{"hidden_act": "tanh_gelu", "norm": "layernorm", "norm_eps": 1e-05, "tie_word_embeddings": true, "parallel_block": false, "optimizer": "adamw", "lr_mult_qkv": 0.5, "beta1": 0.9, "lr_head": 0.0042}
Each number is 500 + 25 x the weight over its row's rms, rounded and kept within 0 to 999. Layers, rows and columns count from 0. Numbers have three digits each. The size before them is the row's rms in percent of the matrix's.

# layer 4 MLP down (transposed), 1024x512, rms 0.0174, rows 741-790, columns 64-127
077:480459488465487507508519441490495503502523457522547498495477523521495478517503525513484490492493553503541481533516493459474484506523500556513508496507534511519531475475519564498443491461507492
072:501440524527467528504489552480535469463504486506521517473476529492512548489494495480506527506475510513494515488520516503536457495491551519495537525460511516476490515519542486516507489504510481
096:520457516478477482512439497521490502517509467514497503505437491564443498491516501538469475491484510495500525511454523524496481494492475485494513479507473465518510525494460506525507543510513495
096:480481518532471517465467510464503470487486531478472501465470519509482512549514496513501499523504533454512547539458540496489520498474479493465490524501486535473481501512489470514529492505546498
062:433519515486482527508519497481459485560530522474564485463484497530490463505485522511471500500477528498474478485528504506520486516522508500518502492539488506489512504488535513460478503503488503
112:516507536513506493540490542494488473494508499508494435499496457500490475519501483532492493496507524490454526522554493538513527515496511540488489532491510537534482485526462545504507468463508541
111:494525512495513475468518504556461484515507434483470460491525524435482458483564519502487553494490529489498495492483509496521495516503513544510486524480512543461542498540513526490483480509512537
092:468547491511564544491550514478481482494550491467517473527503547489531517495488504516519527507519503549557509516487488485528536536492506504478476532474493485509488462465499501524517496488491485
097:499495504569506503518484503504475528515506499489463548482511517527511476502495512505516505483485460564484497523498517460538512527526515472490497564476473489515489496501482486510516467496515500
076:459551525479541551486507464509489477487482522518517502493442548535524482508468484509514502472521534515497490504477501508470482502465490551509498503508513495481483478494521538498475504537534486
116:497504496504502513478518470474484490533520517516482483479533522493494491541515457481502483519518520501514513466455479468526516485460537497481481509520502435498490505531509471511492515529506492
083:450484478544495496531479470465499477483492487548500500530506511500489517507471536490511529509506439531505456527425495536531486552552513491514505526497529508492523501502494526522489502493493507
089:495506530492481504536484509508469501498526541503514497523459495513487558507510488531492513474503529535532494540511503520497464533458456493504508529542470510521495523478481515528527462505528515
144:486492492514451497522510551514544491528490477504517513445522489480536482487516527510501500476528519525465507530514517490507523489499504499457511496433504562513515494499517423495504502516504526
099:493513503457486504498506511486481458555521469528511524479483521550452524544473488504523542505503506516502469502476501502526503499499561490515500453512510478430507536537512484494537521480455456
097:485530508506512524535503545504523511487477486482494480471501509464476465498504540516456474509512497533509459522515481504487518519512501492450514491485490499525527538511531555556464540487527514
101:478494465521492523529509469528500495458493518526495472517494527485514546487514520506488517490494527511502506525544533564507461541495499523506474505443515514555496494479487530501505490523474462
088:500491484516521538509529472520471482517467470462496486498511482519513440519502547470508507495489488457430506499548511505515523534523539509494531475492475506540534492535488455504522537457480530
083:506496467523506486527469462555488472473508532503559493440477501527491511493501528491510516508528532543460492525541493480491504562510477531525502476497493482528518452498519526501486504513464531
084:496533492533496518518466530492507499496479494574500478492494514488448515530478498496505476523580489483475484530482479517500508500538525524505488542496550503506515512508481493527461529555470530
098:486517541502492459489473537506509478504502489492516494482491508489509499512508494518467515487510513501536492495494535505475481513498523498538519514501505542552474496498549507516526496549526481
098:484543523496446500516510530452511463502479470475561474548493492500456510489458545522501520516528481497536494497458508504539524490522549525527513488513450510523540502540476494499512514486531511
110:480514468494482539508526511507495501478494514506484464506540479479492522486500474543486483446501517498520476555496458502521518512522466488476512508499510509533513499510486519552510505480539513
103:550483448511499413523504496538507536504527493515456500494462505529516540463529492509526511512466508495501504480485487483474511539512486584483498488532503498485504515515555450454505525498494473
064:432508522479514482466503507435475512546505526507488471507522497524499512529492484478496504495497507480501515480545494488497493486498485467460483494544509503492500544514496507554482489519473532
103:538514476484500500518505525459534501494512478481529485468521500463466532515467508535500510496524514517468511466477492477536474489467501525511512550484472452451473497482517516509517445511475455
100:494511517555504538521486512514479506541513476517471508455514506477488475536519457474476510495543483505497518460437501491483540455518501485530476474458493542509513528473490498512513454486514510
103:506486531524518462507485470488507509489524507524460502541469479497537493465460479521495502510502471545417482475466496519501523488494485526497515511495472507487493469534529506510511502475507495
100:468553483497511500519490484443511497536505479547573500479473501489524493511517497477496430489517483481489492486532489510484517554490492508472501528490511476506530493480533487520498518549525521
096:485487521470511502487493486460505472533532490504546532517508513469486488514500562488505511539549467502522485500509524526463478496449545452507533489529478473525451545476474462492531512505498489
075:534531543490487523472520512479480486488483470520523487470504514480468550552464536530507493477514501499464537506538479536525472499479535553486455519519497538515516528525500482464464530503499455
106:488496481494522481501433464481525496478492514527481475501495514559513507509498506537494555491509535490516517495476518502499472488503482523520495482515517527495510534452504526500570526508481529
082:466516487488521527559493492536463524496491520541515463522490485498473440482485547536534529515471502494462503528525506473537477473503481502460537548475521519507510472503504436485479556497512468
106:507483488479489543502498544469462511515522494497488457528513501498511511526528482543480479525525457490482512506455530441509509569505520463525543506461522471479481559515482505503505480454488453
096:502470532514511496484441537491505484457517447529473525529503508494503527491534475507526488489528546486500514498453516453495515486518502528466484519506502511513454466490509498515514466536503528
113:521514537485502481513488516484515501488470498500538497511497479511489499486545476515513481469491522433431526513446533521506449492515479492502496500521544503483501474523486500484525514489485516
119:496534490474507505492515509511523436464473491483478464478492484461512466493504486521494509518493500481533480525488514515480503496495523486524517475467475511474539463510514475496472531481540506
139:505490543478473493494471529495545480502490471474509496516479550539496526498489515518490518521469508439512486499448539507478473496513495477481449519511487486515460507520477530501469480521486540
115:502489481502471487521468500537551513495526505506510546532527521474469491476504493488524495505476511518489528526499534482510468467479502488456510488502508536486487469471500469501457517479487514
096:508444509545514493488449528476470493513494460521484569508524474516515471477507489478501493481509550492454493498487525554560489518550450516509484500503470503503439507519504504521503469502500471
100:499481510465525532495477477504468489552524485503505504505466548534523539449467524517500483503480530480508487557453492504504487527504475493499529491466513481508555473509500481497514490493524491
098:487551484504531529491529478528522514481534528497489441499511483458530557490531491539492530468446471526477486559508529492527501541484490519494484517490543514536557506494462511495464486514494502
099:464527464499521538558509569473516504525467542465492468569485483504532519491526499532522492496519510475517467510455541518487506527502472543514495519517484518537494528471526519503529512519527493
097:502475551506524499484497502483501468469520480527470502519443495494539522489483501528484534497516517484517491507464528512488523514465468495522503564539551512518467485524520495527551547522534496
108:578495480489441432491524473488504520512463488501490482538473489461517554476521532547505485539458538446515518491478481503517535560493528532461538494499506533484494459540554429488493503455513470
098:482493473535449496510479498485481502468522477497480515517494490546471488490534489451490528506534504484503521469466519506502536553521523523507460464484495493479512498519504469503501492466421498
073:508488523499454546477522521542499527468523515518492477506467512454524537455463522501486546468499515518518479498513466545511545538513502484487461465507522504481483539492537505510530512500472456
105:507468444504510511470507508472536469496469518428510467517493528525530514514529485503506507527476498555472526464477505471509494520481532508549485519490490505456557565559544420502476490534479500
077:520527495510519547504473520511529532522505498524468459509527475473481516487477470484528510471512534500497504474507533501527506534517515502492469517486519508513472510516517552519514509481523555
107:494493520465530463495478525486528503471513523503474479481478495512528521490519575500510503497488462557481533494508487492520510502491496496517496507499427496469541495482493508522513498478509505
# layer 4 MLP up, 1024x512, rms 0.0217, rows 742-791, columns 64-127
091:517544536469502485504487502519528536469449533546503463496542476478459485500482529480509514492485520476498493528545495511464489445482477538425506501483497544515508473517489476491531479515538527
091:512515502519509476517564529496509493463429551491522520488529478478488483488462490464503493485521522455463507458505483499502496557495524492522494497499519474547483541546488450507521536489531471
096:511471527501474494529482536481536501515468503502460461493522482483494515461519498498530464494488494513542490526521458500530463501476525480441499490481512478537477499525496429506525471496532513
080:563521522480484466528465489510551545498475483472479471489512476478464489520470469522552507495498474526477513554459503497509519458505506488519514505503471489556489482521472477453521527500475482
087:520490442506513483472511486454488517500494512491526526523515496498518506493554529476483564541466469463510527467465529501484508513529505470504499496553502489472490540498535474495511493496488439
116:519508448495478476475510499466495474464524469531517511520530462515463545519453480513529482527525475526562450468488474474492518464489524473459507480500496496532457518495517479504521497522490486
090:515501445481481499491492512491492542512525543492494526531528528482494499477497481498512492496502512488530503527498458482554505519550522489499509462484508503506527486518465495518500477457498490
094:503549511496476474577524454487508504536513503515478503424469478486507516517490478477517498498511491472478476490496494515558531495509501469488494454514503464493542475482484489514520528522495531
087:510496542493475487495462523485473509519511473476461504472482567497507498501536514463541462492531507549476505493475498507514512517506496507500507509519521482506501520487490507509471473513499524
110:499572530508501503542487519500508524449483512513467487491483509500473483504487522494511499434493467512533474482510501499516496508512461459529484466478521492519495509476467486502488517464513522
090:498561519480442499497521496499502503519517492567535526534511448452514513511469543497505528489476458461455469507464476505519475545510531522460483498487467504567479473514521510497510503474535562
075:492480455497464494547540474482477489477512493561481515503495498463503545490457494518499514498466522480524495519489479477525487503498513515496487488512480508524511499564490495490538528452556531
126:514449526492480503517506530510529508496483544556496469521491436488473519491510535511487495491468500474531481481503440525507503487519476496477504538508516496496495514497522455507534492483567499
095:514528501492484489504488475525492541495463547492485519489502490505520484469527483519504482500542472475518499498542457505515507493488513469484534530510495482504515494478483484484474488498507537
098:494536538516483467544520513520490516497474479517493509488510525497547522529487496502505491487487491503539481480467444512514531508507497534465513496511545466526495501495526514503485497508559543
079:505508530525540501515545492485474538489451495500514483454490531483528517453540467440481472530538493486492483511458516498512504494534497492528500479502514480472499526517479484510473509504543526
098:493519494487513470518518500446492509467505488493520491500511469501530560454506498522495539518558489532550464463488532476518510497504518512527510467528522464508461530448509538488514532535475511
105:489459499501479476480488452494446489488570529513446492508516497465497474467485457526485443476541525507504506511517466491502498492499477475493502473467549519494453492532450526509486452536514505
102:514505437512515482493500527467507516516464511462470488465487529503479470514475514486492532499494526491465511540505483515477505484530529459491527504502518474525516516518496471509501520455556503
100:511461486485451471535503518511503492475504503552491517494502547490520497466494495476536498491505509506516493476496489471481534542519491491485523486493512505520525443489487504514515500489506524
112:513539503503486479512497469514483552546508544509501501473498500523491489487486494497501486485485467494528493520476454492548500503506477500466533500525579496517548523501495483516492478492501508
081:509538488493477495513499536480464511498505502538475483478482479502476495509466483520499512488550507464511454488536466501486526506528502479467521480517542482547488506487457533499527473491559497
111:515474488515503464524487539489476507514523503514475495473478495505461459514531481516507485487496516524498483505470481482490540510489508521449498512507491508541500501566453480517456498474525529
083:562453505446509498511486441516508520488471474504499473504489494465496485490481479478541458502511499499486511526456488473533549473484518476483499469516490534518469521509509509495455495486479502
107:526502536483486502535543517478502488501448466441480464494506476508476533497488469522502490497511474506510489543461456524536548472489474506477509508527525507507497527515508513503519535512494529
115:500517471444482512535549468483511525519511478496564487441503497508521503527466477491501455491531542488524502485515492470529534529476492505476514472495474481512485454473539528509495511542544487
099:540526495487506506485505493510526504478494497490471483510515434499484544526483507529505487535486515496517492481504481504471500506528495524481473464533489505542509495542501510485507522472516500
097:506507544550477480522531532502535484530482449541527482431504531503515470515514480448494530542489487495478467490510482516544512551500516452459498471483528499526489459516483511518504505525511515
098:527461481518497495457476502508477545496512515518483497536459463506467536458522485506502464481441499498524517519490429510521503469521468502511483539476546504484495532501490513508474533515500488
091:506470486421527477542501516463508540536476537501494461536508515468491495510499488508511536475519468529497481547492473457516564474514508463521518463466478484498500494474511471499563479476506507
099:500496453486462515512531514494494554518547509497493508519525490513519497470514530491498481504505492521528472546515490466539496509504507471469517440508465562520487478506500482520482479529479516
100:480505483487473516508522493504515517501520511488487437499529509472515505523500494473513526502504487487548500460492482489524509492483526519526500483556487473520523490488527518504527494478547528
114:509522514528487481491504464441491493495493446499460494493512470474464477500516470503503527484479508504504462461492498527465514515497514500490507498521549519486545476514511499496487538497508538
090:530508488505496484498557483452495499530442500451507497529567527463507470525510534466511514544466524477497504502485454523493495491491541534472538453488513498518492484496479514515505481488535473
107:505512474435496481509541470466496540493537457454495513500516533528516486469496505515485469539577473530495523466482505522454507509485524502504542514520475517500522516501486485500468453516498495
113:514527495495509449490542538449532583550476506456502538512490504512514500525546468515505500485486469512486517521455487496477595535506469500472545467495504455482517504518465463487516509494547538
131:517552493485490497521513485488466558524484532557491494487471511495488502510511453486514475473513487514542473506462445495552512508500502449482492477503508496506519526493467512528480489498534494
102:516474504475505493549518473479455537525480520496492506464525494502559510505504532507503478555475491501547502512474415501513474538499522529481501493500482501529477521519557498530533536511549503
087:507539469451510497504508507512476523478452504536524489490486506501438494524525566553501487519473514459521479516546470504514509496499538542513513503509546526500506509527506490482477478414504518
091:533486519508513497461487508523490480475471535514487495516523455504478501500510500489500475523436542498508499489501458511497492486507488511489472547502532464544484555507505474483519529512540472
090:490485433527515495519520470478468498498499483530488525503443509510479514509478497482511499525525515528491489509501496469483489483506518522518491488514535516504514502507507498497479539440508469
086:506493494513505489478563526516524523507522521530518502475498460501527490476489483502515501523476471505514491489521471484498516502492499515505498507499492513507490449505546476489536524571478460
084:524529498457485496499492453476469504489487495488507490495529471493485497532516495468525471511492490460480504471475466514516471511484537541501491461507509476525473536552498494518472469467508493
107:507541475456492452515523471472492521532513469532524506465477461552503499553500427505505518495508480450469459426493491492539513491526502502493534505532513515507513477486463483513544524463516540
102:492528462463501494563538546492533499504494458478454492499534500486498511526458513526497481500548533494509481508522488471502523503531477449484566502512500531537504468547470511504481478492519536
097:506539489530507487526514501520495503491457441467467504485507533492477510499499505494491454501526481496482495484462478506539498528515470498486499455498493485522485500478499478504490474531513510
122:501538422516496503521504536511517524542513510501507500496511507492502482459507517517500476495545489576536499523487492483481499558547488459497544485475482558545477484510469497519545493507495547
087:498501470523440492520541498502517540536496493458478510482540553509546516473514508492514521485526517466467527518540478500523464542485492497445512436499511495517519482516523477504474500491532498
105:514466473501455492512498497460439494509498535458494463502513508450502480500574484456493530479475520525482497483529485475540507543463515499492495437519519509503500510504494504503487486462496489
128:496519498494446473537539530508491565531499541531453499482494479477537478471524541473496516494527482509522473519469504457547530537483494497456518451511536485506510547505519503526531532484519502